config = dict(
    n_kv_head=4,
    d_mlp=768,
    positions='rope',
    rope_fraction=1.0,
    qk_norm=False,
    beta1=0.93,
    final_lr_fraction=0.0,
    batch_tokens=32768,
    seq_len=1024,
    z_loss=1e-05,
)
Each number is 128 + 32 x the weight over its row's rms, rounded and kept within 0 to 255. Layers, rows and columns count from 0. Numbers have three digits each. The size before them is the row's rms in percent of the matrix's.

# layer 11 MLP gate, 768x256, rms 0.085, rows 128-146, columns 0-255
095:097182088151112154138117153128113172091074194070161160199138098117083100163155104094139102081162116211134098154136088142098125107107132155118099150097161082061082075192134077095109101135140040187112047146123143083125101087153172138155145104129131127117117111143152155123108125125097157118135085135136141131082165123118088105163182133174161118110094143107135114166124098147127135125142118095116167095070146136073146091196157184104149141141138132116166148118093128100144096128096187197140154152117150125164114167127117138146137173170108158148143124070177077079127131126164145123190154106141134078136102076123085196092139151085186136147128077152153127117164153098121096164131155124112137134123185074149115213140144128099103135068087078161098118108051110129118131093131092
104:099144137181115111180127133124130151058112067151141138117146095200158127176110167068089142114104109158095109095151124157160151153152157091068114124113131115157131140134105152174114165166178071104181095131113123128158143121116171116150109166172179203136152131073145122074185102192155106129145133187133122114107125169255118129168167094188184081187134105104089126164153155148107063099151116158124142118110098077126061097112054130167113125193116147119095130084130130121141151167121077107157089087107159062156120106080134099127155110087110148129124157118116121130107123177113138151113158114132141151184105099124099095175135148084095150135087119157140094147097146137144136168087101129150149121126171160125187141160095142102134128118067085119128180135121074102117190129179185
098:158095162092097163125105133150050115093140089132116147140080114135150152198146142099098130172128118133137092136083078142069078082140162072107115080134139176177161137182150103104130106142159076110111110145170147129104193100189125194116091112081108134164147126129145114100170158177134120127148163147102136067153112134150118154096150116114124052113117069174100065132111142130127074123105129117156075101135095116148143129115129044126085158135132093188145140208174071104195114131125114129124112128109113124188140125079122116148152125101088110169141160203164129155153243111104101091124136155120095155134144141106112128131148135154157146174136108146200099135158117176133117071060095107083145200157149156122174113159157134122085183137167151169136100100105126087153113115172149
103:120163142143154160065121138156110146163098091131157111125124152148141100118069145158183141083159142049089111160118131154163124082137093155105105135129128121188105110132138128188134099123128135178166161186102098073114126097123166142161166177069140161125159150058129147123116100147131124085119103142143176165158169122145163165161063095112105135088100146107104128106103111193066149123163125135148137131099111106122097099098187155109148130158185089108206138123146070084117167148176153055128081081179094090116145107130123173123133101171161122159149156154143088157126100108113119142060121179172162115079126142109114160137135161156094071211135109095190111110129132205146112105124145146132167139147142092095181164143067109081127122108078146241108080134122104113112103076107114
096:151137153136197077136111166131146092139135179068130114159114099125086182133111122101164137083117133128082140138146098149184139158158131124171174186146144120109151072071151137141101129193127169177141148082091105152132123153133113119187164188169131130170116109187183143140150118082117150140118173054133148161126104153126151154075095152157172175107117111093098147131129154124205166162168109130131192089097182157062116117157174138155139148119150100136109140127131177085204140169139110179160115147099104126119149111096159092155134125154161057152104108134068151142144150157127081154104113069086127107111094135158135129149081212114056098117158143153112150178178222102096167103146174152155074090068147142121122071148164140125163154138100085139143174131152165122119121105122112
102:103139091119113227103154147183101091183104167103140120130128145158166112091132103121141153226135119155171153182141118146126134120179135152143120081141080141112056113124147121157098126094177134122144126113099132113143134157143119134100128095179085142125153122116208124057177173137110125146099192120078105177138106169127112109153185141155210153120163204142113136078138167155151169132106126096182128135110183153166128146101093140185106111090145165140116097146164119157113126171153076134128131154137094093178097112114210151178181179196147070157092122197137125100125096168169145144126106117120071133090122124136160150105118080117092146139147118121134147098144116130117106122150065186106136142188187049173161101146162103140164084117159172131138089127120114154172160162133101
098:154124159147209144100113129115085132143054117164115142161105141142176147135159172162149143076085126069136124091155107164071088143141113176160123122098142116059134111162137169150173116082146153115100123125157153222084089119158165132164151151130124142129111175121119168087044169125108162123092165099104156192156139136179126132176169086134178119168104156149127133127147076133066161178147115113194116075168137149089170069122137101131161150082131147117125118112120066104122089198156130104144134156157142158127108156122117099104099040122106127139178122125145100087102167185185174108117126145150200118183166131089117160140117079152180125156111066164172094172134161138119115163100139115115112168154133066145151106046160166136145074116154115098135138133136121083128098105136121
102:089118113108119065135109124118155160132181090141130117142083111077103116153162152121126144234084156094121211116133150071145186144125114171138104058126083079142161156128081062098107112168086127104115102139182155121087128089135113110157185087106122123144176109140123116155156163096115099144132124124093138122127172081135111147162117109102115160022141135087095093139152119083083110093114143120159103186126127139173150133140162157129081140146158073083121125101101093142123119056092085124137140154141129121140106095167114168174150083164186151062147154166142165187155205082113135076154181092129118152163130133114137123122053085073103140078146155115108146157116133090180153139121067118125124098153111147103144143118104111154139131121210069159088081077104124124123130080117168
101:158111133141122128111124120176109102152152077132139060142144130191114113123116144101121099135102143116153103169150126090142099103082119163109103050147100131185104100060153065059117120155174119110187145167155142134090151099153116141136155072137192163121070158127135098167145149092110118068162088181096151092114073178177151166159189164134127125146114126031119115131131109152093141103109127091114128181114100114126152113171155089037158148120134122085137132187168118100128115098149178139167109111169084191144160075153156127109121117105168126052117167137122119078134101163131119065145122114096137109072121132162034117090104095104117077159107141091154128163154155171193129091164104092181149144146177097073110141105105124153124087104079075130106109127136097133084121108113150
100:137186142161092119153121118124182204086097127193157129191110147126092130146115188142082177137100081078164123097149121126160177182075103155107100113131179133125179104153164155170157087130151107163156129092132148150107155092079113140125144060142113052110201167099131152151118152116105087099096167160175121204136201136175176123060146083104106140097077088162113098126120048140138122123098144130085163178129185141083173142098101140122100133104118112124180104140142152187174156078119155129123121132112163093137133154137142098179087106163139113097127167123148141118099109148138118084130166156131100129152131143125108110171107105136134134171120178214096073156125148147125087111113122085162145154167057092139157123137133140137081106132082118127201106081146168074104153082090127
095:127123132157140163177110110156098136166105087102197122179114136065130083103096175164141134161216082105091096158133100154171123144166094159108106162163118146133132134143132109127114103157153089107103095151144175159191211156152149126140140098113154165077158104121120111141116189077128110090167134108143085049090102082139123158126140133124158151075182135152100102209158109153108177138104118132052158125150132131112088158128119114195074082177110141127138137113152097123199157130170115089115175119148137126137143165085107146141117063135091039150097119092110114110105113107115124158138130139176091159105135100107190157150139154135134107166137087131068037059172133064155181122109181088108105126089093166113128144074152156145182154133101149143167142128108160130121124169132164
099:201140175124125059124092162129143111146098208128166150123123144162123156099081145079185100090038075036131191110113112107143154136143079094146173099094180107111060129139108154098083115160087145114049115141087170148109112074105079137119128127094133095133115110123185098137152141110143135099131113149150146127116097179111146116149148182150159144142137130123108084160153114108110112093135137099123115130088136119141139127118192059076147150121141087154108173141099122114107110104109123143178103170163146093146113086116164123161084113175108042108127096114130113110116069118127154071160150125054127155109148158085140144088147096157085112137101149042136056107102155088126142099106147163155122096083088170140114090151154160185145139038144130175123161170138118163143088091123143
099:112196170169130118133152128143106134104172137170138186154054095125116107156124113081157145193153163138185098073178140117148138162187117139117137132118122101111107091110138152070066151160143173126136114146102167177133176108124116109138134096089130157130111113104151086142133117123132093145146158116079126077169191179088141127118091190160139077103210134142109068080152175084090162070133126117131130167156090195122130139162129139105090100163115160155063131116195133128190102136114150170105138150147178077201122103095169100128148197155087129107163166110117084154138115147135145147093097133121129155106049164095100108170094093134071120117157114087124044128141141143107157157128083111089081073160103155136136094088188152125102122077161168076114159155158159113143127132142098
104:165111167131141126089129103146155147079130128090120090111148098105103110111101125122106182136077103139146126113123119108100160100127110164110076075139147149161151157144132120126162139149104110118101186137150046153125175112168116101091123124161123104139103072123168155190132135103132106095117143101099145117112178153106174154121124110124190122141132134089193097149152100102132148169109218099089199161146103141131133104148111059129180137079074127116149141110108113160150086106167171149110083083154159147147071114141105168083087151140180087118103164174129142183125117192150127156072110142113173050149105107118137142125169108189130104147175187173144106135217172070149118084077137170129158148145151148099107139122155181112130102072133079134067141212132080152084075153204110
096:131104172163103143141113165119095144119154119070110086068115140141134115068061126137117109151105088082117164105063111160132090109113105130117115113124125052128122171151168086072113143075115125153133176124108116118093061058091155125090193153142099118130114142124104084142103120155148082119081124139134137090142172152132137105118093143137118114067098114140170085066151113121096128150171125098152149058114131112134078142122122069143127117117211166197143173120170123083104196106137092091106101067135146130147172097107109085161115130115154122156114047160081165166146139102138134118115170087098137078155127130193081098128134137116167191106062141098141145142153167172111104094112066147124119111099163186116115123161141085122087175144050142164144111103188084112152124140053083
096:085153132129099088126145079106134128186082111162110138137091116152102102152128113067137068110048144135089161159098126095128126187139101090102149092094121107143091135121192131090165128083045149135158159123112157109142158056172060074116124142173147133170106164098169132110171103124144154108126145126148149152104147118152168090113145155167149135134127141125121082110132113144146166160126079116172149170132128134147113072023131098161104119122142069088067170178077135088165098138043183179147118097147125151119110185163124090132173094126194102065134093170101165085089085117140166061084080096118136186150164169173082159140126159119114088112131125104116172122143168129158087147092075129154099207152099122117112148140120113148094156108129106121105143136108102132140080097165134
092:124129135082122162129113131137104125137148132081159110227110130133147135129102057135170100101105100099133090054112130139094134055140121133061132075147135123179142174097113114161085122163157113128095151126140158094080110108116101129163149153094153169106143202155145052179092120155155151128086174114145123140054109124073210167114176151168088117152111114138157115173119064150139167137102113114099101083112056106102161198127100124182160139130127096169163095133091055168151127097130174140156105078131122138181171152169147127159104096087149107141162137069132093124163135097200095097081120105095138092159165148083187120141161122083148112103088139111060133112131194119138118119143098118146118158091108167092116111114120144117128126111099061087156197101115105128122138080151160
102:120148130064125105100125123074103087133133072145141151175183136172127103160125131148113127122067089164126126124161162143124128147141114124143105083127051148140043163078162144100143141100140064134105153144104056138127135124141091184138090153120151113126140153102099064150154173142142077148074087132128127164149130147139124117171191167129069166106136148137107139146130103078107147186150085145065076098153130132146160144099129139103158109135115156113087138142111132116138150141101060194121160121103168160130176157153134151099150163174161125119120082070070074135132144108144076164127134162176092134186181145174161055169207148131122116094161135104085174145209101102155151169091119187170102115165123095093108175138100074096117119177047139167110124095115193102115129133135126
101:128180152151136165084178125164114148142109070140110143152136128105197123118149139168174147112055147189093072159124144151139114160103118154152084076171088154149152071101144141140121109122108110154116126137149095084100115104125152095153142104083130113143134140090099065137109110120132150054150098157101075138088146163093132159163121101114141083124167172121128123081186134139115143146055145127149106123120095118196204132151150167139072111121123101107150135119112118102197129088146079148111160103116119170081153174172165138088198166039111109164136147129109131092151126120088027106145129102141143087155128156101098138143148128155087169079150117169159134155092102143133087161137150154155141146082097108138119048126083059112085201111085093144124105070061148113130062084107140
# layer 11 MLP up, 768x256, rms 0.0907, rows 128-145, columns 0-255
097:101093058132107164148193158202152103136093137149179129158114078095175166136139171031123103114161174143166155149148149156105149142149114102097081117153121134153226143132107055182087134114148120127162151138177145217095126116147149172139145151160140145107123088147148142099131087140141139197135135123117156161119115113174129102094184111130179112165133064140136166142179126107110164177139130140114121112083119146134159146149177104146176117191118125151129118174146149126117130121087129158127106147145139191150127112111105111179168083130168071077127093131124205128127102163141128098137132111116097091085143124123104183112147095075029139104140098097115077053090122151106141148160129146207133081166114171163142163133143144144156041146129080166108157134106090104136106124099107
106:159146150137141079111101106038173074102149107125088099097124153088184113068068131125129130152098180105155098106103134122133075136136145113131116166193134109183134153169116123104106102104127128156154111105156098137075090118146145094137142114134160113121046164081094079099115145158077124094110090158171094131154075154177150170175141149118163082140098123100149146126117074166103074105134093091112129129154196128112090127163140135130111141158158143135096106052108115049103146134068139192094021118120142080126189101089059109176078099169150118121113131137202099140149151104130095068135112145078119188108171142081167105148124141085084195092121169107129092105144128127135144156122095131126087132166139158113143111139138119114108148153142167089150112101149080120085095115161063
099:115093170154114136125113163168126137155158172095163123076150141163106180149104134131099137094147161169175086118137124137171134162091119071099094171135128100118128176107088184066125140093103117125109156104120128111103057077186095178137187128088138150078141133075143108139130145187157114123124165128188173102139211156105120108066164132159131173134122131123119108100103122059113136172110096138143083145085111159113157171115168183150130180084103209124105117096096168120151101082126089164136094151107123120170116105064082119096074085149103095061145098086090136113103097105129149098109068140080109113060118091175107120142114129126106155136069129143112090136157176116160131119142143122080153056123151145117104114033150144124048143084143141117132114116111114185082089173091113
101:168127164116082198111149141130112117143112090175097173123114132133172146133183138163122165105134094089120184154066114090077119137149137179151095089106126105104181043077174187184120175066052053126155165155151113186095097104110134178060165179068120133126117146123153110057068088119141098071143069163162156129125190143164098085090083130116175062102121146188144145129124105119136124149104104171114096138167101094124080151110049151079148090094108146079145148134089143111147141153131115136122128120112166169156124154129139137120125185147182118144134129126129108080134176124165071174116132114154112147166107134138177156099133123085117151121122199114142164150128112107164150119157140113116138135183146094117130155083183147112111150154151104069168186165135108120133108151114124
094:111162142114161110078161094092119108141081122137182147148053108130131165123093199121082223166163163131104140154109093178157112145115150096171172116155141180131128173145152127083162114176138086114143129131094118101115121118150139149151095098168096127113222163107164143134130140084149129138155115077143081143173105095220097144168133097197120184132152102134104095190122170130155146118138155112184140120097147157114137135185061083131124143092092157108181113159154175134147136126175118142096185146106129098112177081127117123140108141125121086130177087140162166132176138066113085147142104130117134086139116113124099148118157137199123161133096099125133161160165058081132139099098150162113020146115157106122196149168166145132076142146118133106124177108123158104215153093130120
104:135136178098132176136109145143093134137123093112138231117105162195146158153106115122211106077100141083120091108075126133151126114139144124141150101164149119043106044106124085093140126098122114150207130166136147126159146082098150151123063181141166132153133124103096150104164131137122174153134130141118152129133084120135148167100106060106141112101135211130176097122099208107129133173170143103158161125101115122131185147117130125113109094167116077173078058131065130077154099151114170193150124101097182092132161094142142128109113111193197145069094114133052114103122100064082082160143085121166129121143143106143156167144108123138126148110116142163161091124097111138120161193094094116127142148084131157132066120124073134080160165061137108129143118149094127123101085171152134
102:086117147138147076126113141105145148155135133118108142120078128072107064145137094128125173132179143103114119139085086148172128153110123126171172149166093191132104143141154135099053122195093093142179096090157168136099143101138162086127132155133120160102106159120110119103127155176052048108103111140094083140132102113130114112106127192117097141126180140148095171111056158167181152102166171087164180145157082173166138136112082112128124157135150110128138103113129126149096111102112159142133129127058116189114132147208085157112201115126098121095122087147101116174106153101182119175148117089116129108183099112137124061128045083099155078110097158184074109120133131151136078120156088145145154188131166167129126119144106091075128112171116098080112147114043054086135079167101117
102:114117088144190106147096179143120158115106105105128103116145147148081118162122100193110146118147143146109113150151180081132060165135157113115175101136173129210099147082194208059109141126095104190171105093163167090105089088083167115137102132065104112123072101163155165191193111094094074162163161153125163120059129107134141104103155073146110146120172114165122095150148151100100114128146138146069101116138108147137101135162181103083133106077129141154121098104135110200139101080121161128130083135154094186179147173164103093092116164145072087152094143114096132121080091084094141100167144125105072114079143141118097130128105120092165132117143104109108105068137189096115175125109165118184109128101122107101083082085084103130099109136134110099117180073124153160109080076138140
096:137101156173082148088107124138115140126127133113112080097157119153169090063148074077130085127174139141184151127136101084077125134101197124166149122160130099164137144177129140098125103116145107105099119115147164148119156139159212128185101111153126141134148147125136132190146120126094175090176112098173104179198162161149163133139199128222054127137156106118066145141166114100103130123180092156104103155102173126100147147126132129109172108123150169105072127129146133106183148084176109130117046155135111079107176103115150134127146110110099116132118178138151172160116146158140148051119193092134113133075114118124152112134159125201141086111149164141114092127148187104114151091208038112126096128145146102105167164072084066105101140120075125102092143099157073091122081111148104
101:123178168156149118141117154125104107142145104107200136141099122126125118085085139073098117156127151092158140153127107159157130103131158113108097143137171146164127135159151138136092148164115121179118109087181073110144172076129144126092184166116065161160134096116086077164145126094159074140157164174137192124180148128103175140103144188152143155111150115125098126142128140156103098076105077107110120136132117138170161131217128117082142115157071091104131134111128131184175135110100137178155111125147097102175115131183160129112130157141211065089127126095134131098053088198154152098150108082127149119093155214135053068083165094165126083139098141138151086116112071113156112140093065144118102101158130052155105095135174138136109088128099170215161139126137063131142146159084164
104:086098132164093123127126104127123085114129058158175103127142092135090092109133128114185167087118164064128104180131087115152162123106089121110142128090100113167100163169081112087137108089117154183142076185143129155127081104196133145202132158130073136134147182045084170145107108125103171063085100106181079065110151129117105123184168119064149135172076140154101121064124078110171111172200134175099146129150101091123134178074118078118075116113120196115090108154144122174126157093165143181172122145216088187143052163183121161126146140143127163097140153144143135141119163165094172143124165135136151127152142126109134107135157131136137148186138114144143161102123135114134104170125143162156108133133148174107101100162098133108150120180153144174172101122124070165082140132152125
098:130122165110117077107159128159153113161090139131156103108130139169107170130140087093111166129133114138144145131117205139133123154116136092107113113123138132160064106113146157176122120066114156165088066110154090136133173126152138128148132138074160070131144127186131128115093092089127135136141126138154114191115092083105173117080116105132127107080147111133138141135153190169173083080060197111136139122107128142118102108118146051100138129190150050121125116079055155110158111088149168110192128170136152125093128066101155141179121107139145123083160120114131115106191106153130149141145129113094150135096125173071202136116136059109104157061213183060117119131176171095170091134109098139121126141186087116150123111118060079087163142144123130135169142109111184147204096110208083
101:113172109139132124130138147175118173170127084085083126143064143099111137094185153137134143159156093146107161126174107197147092118183134164088102117080126053151121120056149164127208102126161156149119064102150169145139147114101131150061171125127159187141112159108172158196135137099118105106136144142131160198122190092127105132128121113142163156143218146132165129119155109118067100153118136096124174113118147159097132141111107125111084068066171171170104120135135193133136086137087084181118148126167194137086171120058142080155109140153130113154158179154136134070163116119114144079165170137125176145123169097129133117166109113127129148101123116097087185114091131131157119124178143111101073134183137064098119182137141187147165161083114113078170148188115122162146131084151097
103:121193112129101106089143088152083151135092131128099109130102075129168161122125083148160089183121157145139160127097225156113153156152091182137157149114084086126178089171122161123163111172151161115116130154181143142143132077114144070157091156126146155082144106141074142120154092167151141104112118121161124126130131175162182076178079108133158108132078137083153139118103139140090175096093106130088115092116166078112102185157134155084108217092137115150087171113160163106163104109113101171192178127128086146064100120124108146149151107148152109163157133101146130084197096110146134107141172167145152127167118097116149070107140139115093125074157182055098124094037089135145077178144191071128090124137105203075094105134113108141120154170119173146118125125117095143134172149171158
103:079091122106089101199132134142085102183118134152085142096126121133044105075144127106124065141143183103109085124166108096103147167155069113146188167129155177078099126124093156156148115118158123120139143137142148116105158116120138099111129132119098097082116088121147132135108137132099092137146121062107122171123113108165128141133116142113051205075101132139186166151156132085143049103139053042148115163190135121155085170162099134113130140153144100138167114156141086094157144227117120140143120127128088085163162106080122139062160120170137083130092153132154189115146155128130098101106124148164165092166128120144055112141107139113153156142126155158168088089084101107139108140129118123127130157121142112200153200121213069145166132176160157156188082129173108160134164095130176
101:130155122177145122140160126169156120134115118156093124140125136095120115139133201148125099161108136100171147125135184135085164103158118173118181134096101101154131175226127114107145165160101158164077109179133144138166111154117165103123092102166087148086060159107090147160089141071157124155136090090163096136131138188134135122101122095101183177110068113095063124109168077187127135135153145109133165123154177154118134057105151138159160088177120118141188113162090141116182117133128149155152157207080090151112076091083112104153186056153087123126113113086109173135102113147140066110192109182077092110143133139128107101140162089149099168113135074147131118115133120145105118141160178115080176099034139056112135162141169135116065145117126141079146164092098151136146163120183110
088:155148125107109135161125122101125186155115084108141129161098095102106100151166147164149061121154136159101139150176201156148116134217250132112159118098135106138052103127193126110098148116171109167076139085079167139130139099076130119173112105132072121130119183078110117153165128072154094170143139123054110122103137130110123159152123102111160164108147113126137111124154145125064127101122124131092065079148158125140115156222113123117149134151103167101124125150111110096141135167083112182153100104057118137202153227099153161087073114156069148124128137138167113095141130165096171091172108176107111087118158135123080166166050147086130140164083129134103155143170157187122117136109150087143093139103129127136104137127108123104126120107163169128118112156126171171177112188164125
101:119112105107138108090201139147069091098140123098127170165079165159139121129137116109153135167068059126144089109121126155115101174107106140135133133209076130116139124108125207153054187194089088180076112084137115118138182133130107100125145152113158143161100090165103136079109125158142104127156097120118147164131123095146099094144180104124044119139181102150104131105108160124135104133122130175061135077109147208073121145161089125087133101196110111129137069171142057161082134130095056145164157123197094093145171208108108146128170121125122136099136103155135152093134135202112096094110120115140149133082157080106150126113101150134119077159165100156103100131174180135129112144157146164144139105095072111159151205135161083127083086159090145111117125113123094132130076173125143
# layer 11 MLP down (transposed), 768x256, rms 0.114, rows 128-145, columns 0-255
092:162193149111088069093102067110187159085087143150139150162140153144140075160123090148159144148169092120152161125086111130137183139146087126156127150106141128192079185125109111127154140139117113135152070150119099081168119151133130103151046144187132125116083172127153117128152134111148098085146094130146160136106128115140139178086148094178108102100183124140077114143150207136192169182102155109121132164106133165060164145137097141173141142123117097109144083190118118109138194147157118112051129074165102057135150129114124143073124143090091124149097098156140097161175184106140087137136186135140147180195126161155106162135121129202168061164082139099176097160166174085105120122110155116094138182140112170093178127087141112133116128166078170127138151089139166153169113080120142
103:090143138157127109108117145104160125135142133131133105114086123150089081086159100196143131106180080067134100126184159160134145170114045114110132172110137127118103139120151209139120103184119145092140071159140153112108092174159154146154110123073161156126089119140169187129158121206161124136127160128066135093047141177172172142146058115107154092181099078152089126178131096123102117125132106093119148118135159119132144105101009076150121146126158134166096116116056072131088079119120097154108046108123086103137123176126104127125141074135139145195133069089087145170116131173130123113129072168122161114144123154203132135198119167131148172100140109104089147135075130121171099126141060151154142117112128107170100110128122152166157126161154103104156110148080093113161152135126083
103:138071140130140151115147145094111150144098121098150133161150165158056127116114123204176120105097120137146137066139162169165109159127207121073156111101153119202074095137122156185116155121105117103117104084142161114095157160166181062198147158121082119086119166176142135128172094128196147132185121119088135141131157134121175097069114156055068133133182174102150103133128094144129093154149143088166114148120095121077131143061140127072127104090163110165127153115158110125090100134157119110103089136142119107151136112087134142137094121122143117129101147163110143109150207097048154209191137104125111096134126100107140141129140174166102076114125038128241077150142127137117108136155120078147148194116153103146160109130136156091082143123077143144126103118124141097127100079170112
095:135133128116119145159144182150044093108179114202126039096171115175164137157094095094130170166136147133144108137142141150126110162120095080166118133073111167132177163141118123090127122105148080186122187145188141101113115128157119114129105074142104121126104091177110085175157114095115127159120086122143097107105140084115088097106139134144131124131159097147138189156130146094134057094071105132091134116146090171132129090107115130125148121157141130035130201174113164129101150205173170081199117132132127124149110138128133163124092064144067144117168144080185192130122105113132145102146083133083094109126157112099112149139117071120091159109174123174106144174116164155109095129191076078164117096129183085134173104146177148130082119137146104075163142099131218112184136121107152
098:101091104164113134119147149065110075104129150149099189132166132143162131124156135060154144180095125152075182156107164155098172182079122131141106097070126058144112154111144085117124178117068180067089176073094094114113102099054130116110168099098136081090107124203131199129102121158158127093140142110048151131149103120062140057120147149114126124103111113077079109138129094116106129142138146144159079107092171114145132093082132162102121124207112166161154089131146067124150095147098164137101106108181164147148193169161112153117094128095128112130141170189113103113199119160179147193154136141082115134091108176122136160125084111125151141145126120107171155131102156097173130134176138109119123102124113077122110143083162151156153093166121102153108123093130059084131193153116089
105:143086156127158102090108144184131164163093168162108112175095140059052118117159112138089102161124118166103144120169103143050133167043136226084104175112084145081105060125145120139096081100151103121113145159082138125082174123126127136158166067160119114128032130097092110133112127118111158119141152137098145146162105102063088125141109088099127118125151169116104141121105119096099110155089149153185164121157076099155197173146119154157173137104167107091131093102155083078092111120161094108121159129076085108125114188118113093136138129146164148119092129144113115127103118082127153140091141123125159136106152132193143190137145085119187159138118090128177086154118180137091198036098097097116131101095162108076134123119167077120111142120116111111121075158139073115154149072150160
097:053131114083091143120074075148131071106036074117158134102169148131130146138170151133104059195178115097164174149096143090128119124152056169096153116146133033092141124151157110102155192136111129107161100125087166097135117167157052131164112138155102123094170124061147084128094155172140091134126154156154126122090117076173134110118014134096124092153147138154125151080138118125091129128140205118115066137125132162134145150119086165031158148114200143136167147125081102176152198125130184088146116093101135126139127104131117156136092115102126121163128143071116139150093130159126119187129128199157165163101147124128090135136138130128132163192149058117126139082130138119127170175108132111084123158146137115140147115126131171106105206115123108138132129105139123121123123082144159
098:140165159199135098096119140180080108099115160152125103116122142168140156152101156110112088157107210087162109098106223105108116162126135077147087163151159164137208159130105126129116093091076157155124167103133112091131127159130149173123163119148164097080156135117088138069168169154158120052157169143186130136146144152132152196160121078166162141179125108126174133078084122180145165141165100105185082119089082160125186150089127074154126144136040146115163079116160111145129130145107165093100173118153135141110112085124136132107021119150093108156159143148121161143131159133124123154117161123147114131092083130143133133150098102108120157196040143096098117149098100111111070091089134098087142108097120105117149147134081138131124113046141181179139157135128123069077120105132122
095:124125079079102168084133107088146100111112088128097116127139128082053113088098114118159097098131116118106143159138148129150143079134202136098149139086119129145148143181129113135120103169143151173147190117149148150111159176120111119163141116156152129089094115198126111134146104124115117133171127114087146098166097096121161144113126066130140125108153159147129086104145153160116088173089106118151093138153057108143157156135112121199212124125070169148139163161147155132132121161112126227092084118130107125134115119170167193149143096117163154165147052120158160123132128117131180125069154104087053111145128113123142082120089190165108153105130131047039074100086115146148157074062137102122149139154136175093104129106057111139121130121081097176141120100176132198125136129014129
103:126132093127110055107189143099124078177139146142123122133118199171103151114147120180162133027112118128070123083136119136090135168138084128165096132135092100141168099136165129171144192091109147141081163107138112127117101180082152112160118111176159166120097110137119177170123112107113111189063127084142118115162117156077142088100110151154152140146092148086188066107163155073170129125086117120162104161198110120122093115130188092091133088097098100134120099143139086142097142113114164145120180150131150151131145140179106143074120101121135069159126167100076148108085134077132146106073122093106114144126164121150097110166090128040152131107098110056052112130107154108117210153176144160139147189159091156120142099135089127155128140165175071085122130069120128140163108125188172
098:141112091166127165105092142128100129145097136110113095157168137138152149154097136130104148139122137118183204112098062127139158149178160063095140118105152121143132110210134093054153121181106129072088147152145064115099167140148137118145100098101112186138093103126114164159139171109101149084097108154074146141084125102108154101131087096141119150117144141125153097127115044148139137189122093088137148168157133072114158097110101147122055103130124113093098060142126128136132068189117114098180147110184086142069142138114095119215121161107124148121097056154130097103139107070078110105156078146114111129093095157164114178109103066047102141118161131189155098152193093138117122071107112151114097123121148081186107106123140108126134161108094132165088166103142151169090165053158080
098:092124092147117092119060093159144160097164160173106110163130159143112127078170145213116160159189112162148160092117077155131113060113077142169117105159121093131181118131144109065132122118166159124141116159171104177126157112099076153079142167141115138104123221116122143106091167092148187157111133126110115108139148147145157121098111141112143128140124150170087105123118067140091106130185123111117137167099111176152104139116110212140158150148101170140157144090123132089122089108139116072066147106126111144105129202117141172057114081129133096137132140054189167126096139175143077095133134181175141119118122124157116115134113126109157069058111110146103117102134057116098140164146051085092079184143137112159123180161130105181071103163144030083152140105146140100145136139098135
102:166161155081089090072099088128083124121120145124144127164096114137126146066112139064095178164189127145181149181122128197125129103150078118116115080142133171109083072132126123120053076075133169121193122126089118128113093134164129080146133137101091167166090117120114064111096078170150085152146099144127113078127129129122097066103123156167108132069161084076123123124161182110148125140095140127153168094093149176132127172169066089158064134150133153110190151140128159150170140143159126130107151130087141132098172174203154118146146142083135155114121077197078174110204085141113178172122125137115102129171099168127103111161188134097148127177100114140182094095138092151126123160122186115057111128167143124125152125093176129185092119130152135145135136117177118110077094152167099
104:114214095169098149147145148133094125148153130135162116147136126125078121120123144177107133129152075133093176084140131116076139099057142135164139108095139113136175121173150157173127149143096121181181120152103138112159066164113072177136149106214171159129126140128150151173154174155121109104106171134144127139141157142074087150154132182111169148143160177074103073129090059153118209159162097135093153199158084134160123196122118102134137147094102136128104189129122140125117168120153144144137155112152116169147110154084130086088116142112186030074140132133152180094154095136130160163073062096145163107116179165133129095114087183129128063162121174134215209089134145110103159122137114138112160150106155128115179122118158153142173118121153154093111119175070115097137122094142112
100:104095047118142129126118084198130112098122079086141085152144113147128128028147148133104111149123111138173129129147141152135145151156166154155115104117105143133110091147159136124187098184149167120157106110130135062064085099194139074108103081148179144150166105140106128111131105254115117084129146115214100167124092137130092136098120150140117128067186171148089190127113130186127138124117072127112175162153192188154130144161069124126143102204104097099119088132105094111118075185171154174147108120134074103137133147120078179109170138102137124131136104116130175173170137140101152128126167160164077118134163106070118116127126126088115096132136076126175064161130131144165119095058153114113105090166152104141125155113130132101137145127112173095092146132107189138156108152196116
101:149125137170128074090130129079172165166139103147125128134100145135188162110062149133107090138098153137126136112034119134152098161177145068151167150144140152155162100140122126102145127154188198140100170115178139120191152049152098080125112152096104103174126107132100070148079136070180118054114175127157102102167097119125161135138134160145153194075124141054108093157128109118180131087154124087125074170090112086099159101154156120127077134173141138110063129150166165162145193122096103142138141110080166150146160159127192146135147178137107156083140083145105072143175097117088124130146090160098099175170135197127130093131120101076117189135103113118140115089119056157131147130093143128080119143125124109119100128079138093095092136134092138120135130109103185172183131079174097
096:101085093160130169146126159154137107159103153066145173167088141160138095113121121113129151144144156149152104144153144076160073136132111105059156121113156157134177119124165127132125107068141096130153149126079111107136090168146137109103164139080194181115172164086139119172097143145065084172116132029162078091151140129069128121151112084139084120138137171147152120122141124140157163124140139145111175153091141066111142162069147169103173155092147102146134129136137070149160180072118120110165110138141098046167096122165119100157110106067129124158152105067118088113096096113096069145146127100098168109138129113126163103138125071144114149115165097084156138154074198099176135142179127073069165187096179120137114148102133091129143161119128095205094198101096126082171174098161190
101:163093110168160106110095155068101222109129030153137139091093167148099061082115180106043134115190142111168148172114164147095146141132130126134075169151103083179113157120121148147103175111095135146112138161177148125111116061141130123123133100100148127155094107149100119157120172117116127097121079134120113098106144144079121149124116211115104075158118133124164133093099164150112149130137079128123186138148112129119067140109078100104121119091134114088104107126116190132139096175081053151137117119119151170089146127146108098143180170103172109091143090065176125099110149150109122090095063146088144144141065213137146057101189079176092129140102100097128152094115148192123112151111154106098123130096117107120110090139108130080129106155127158105128156153145109156064105135068052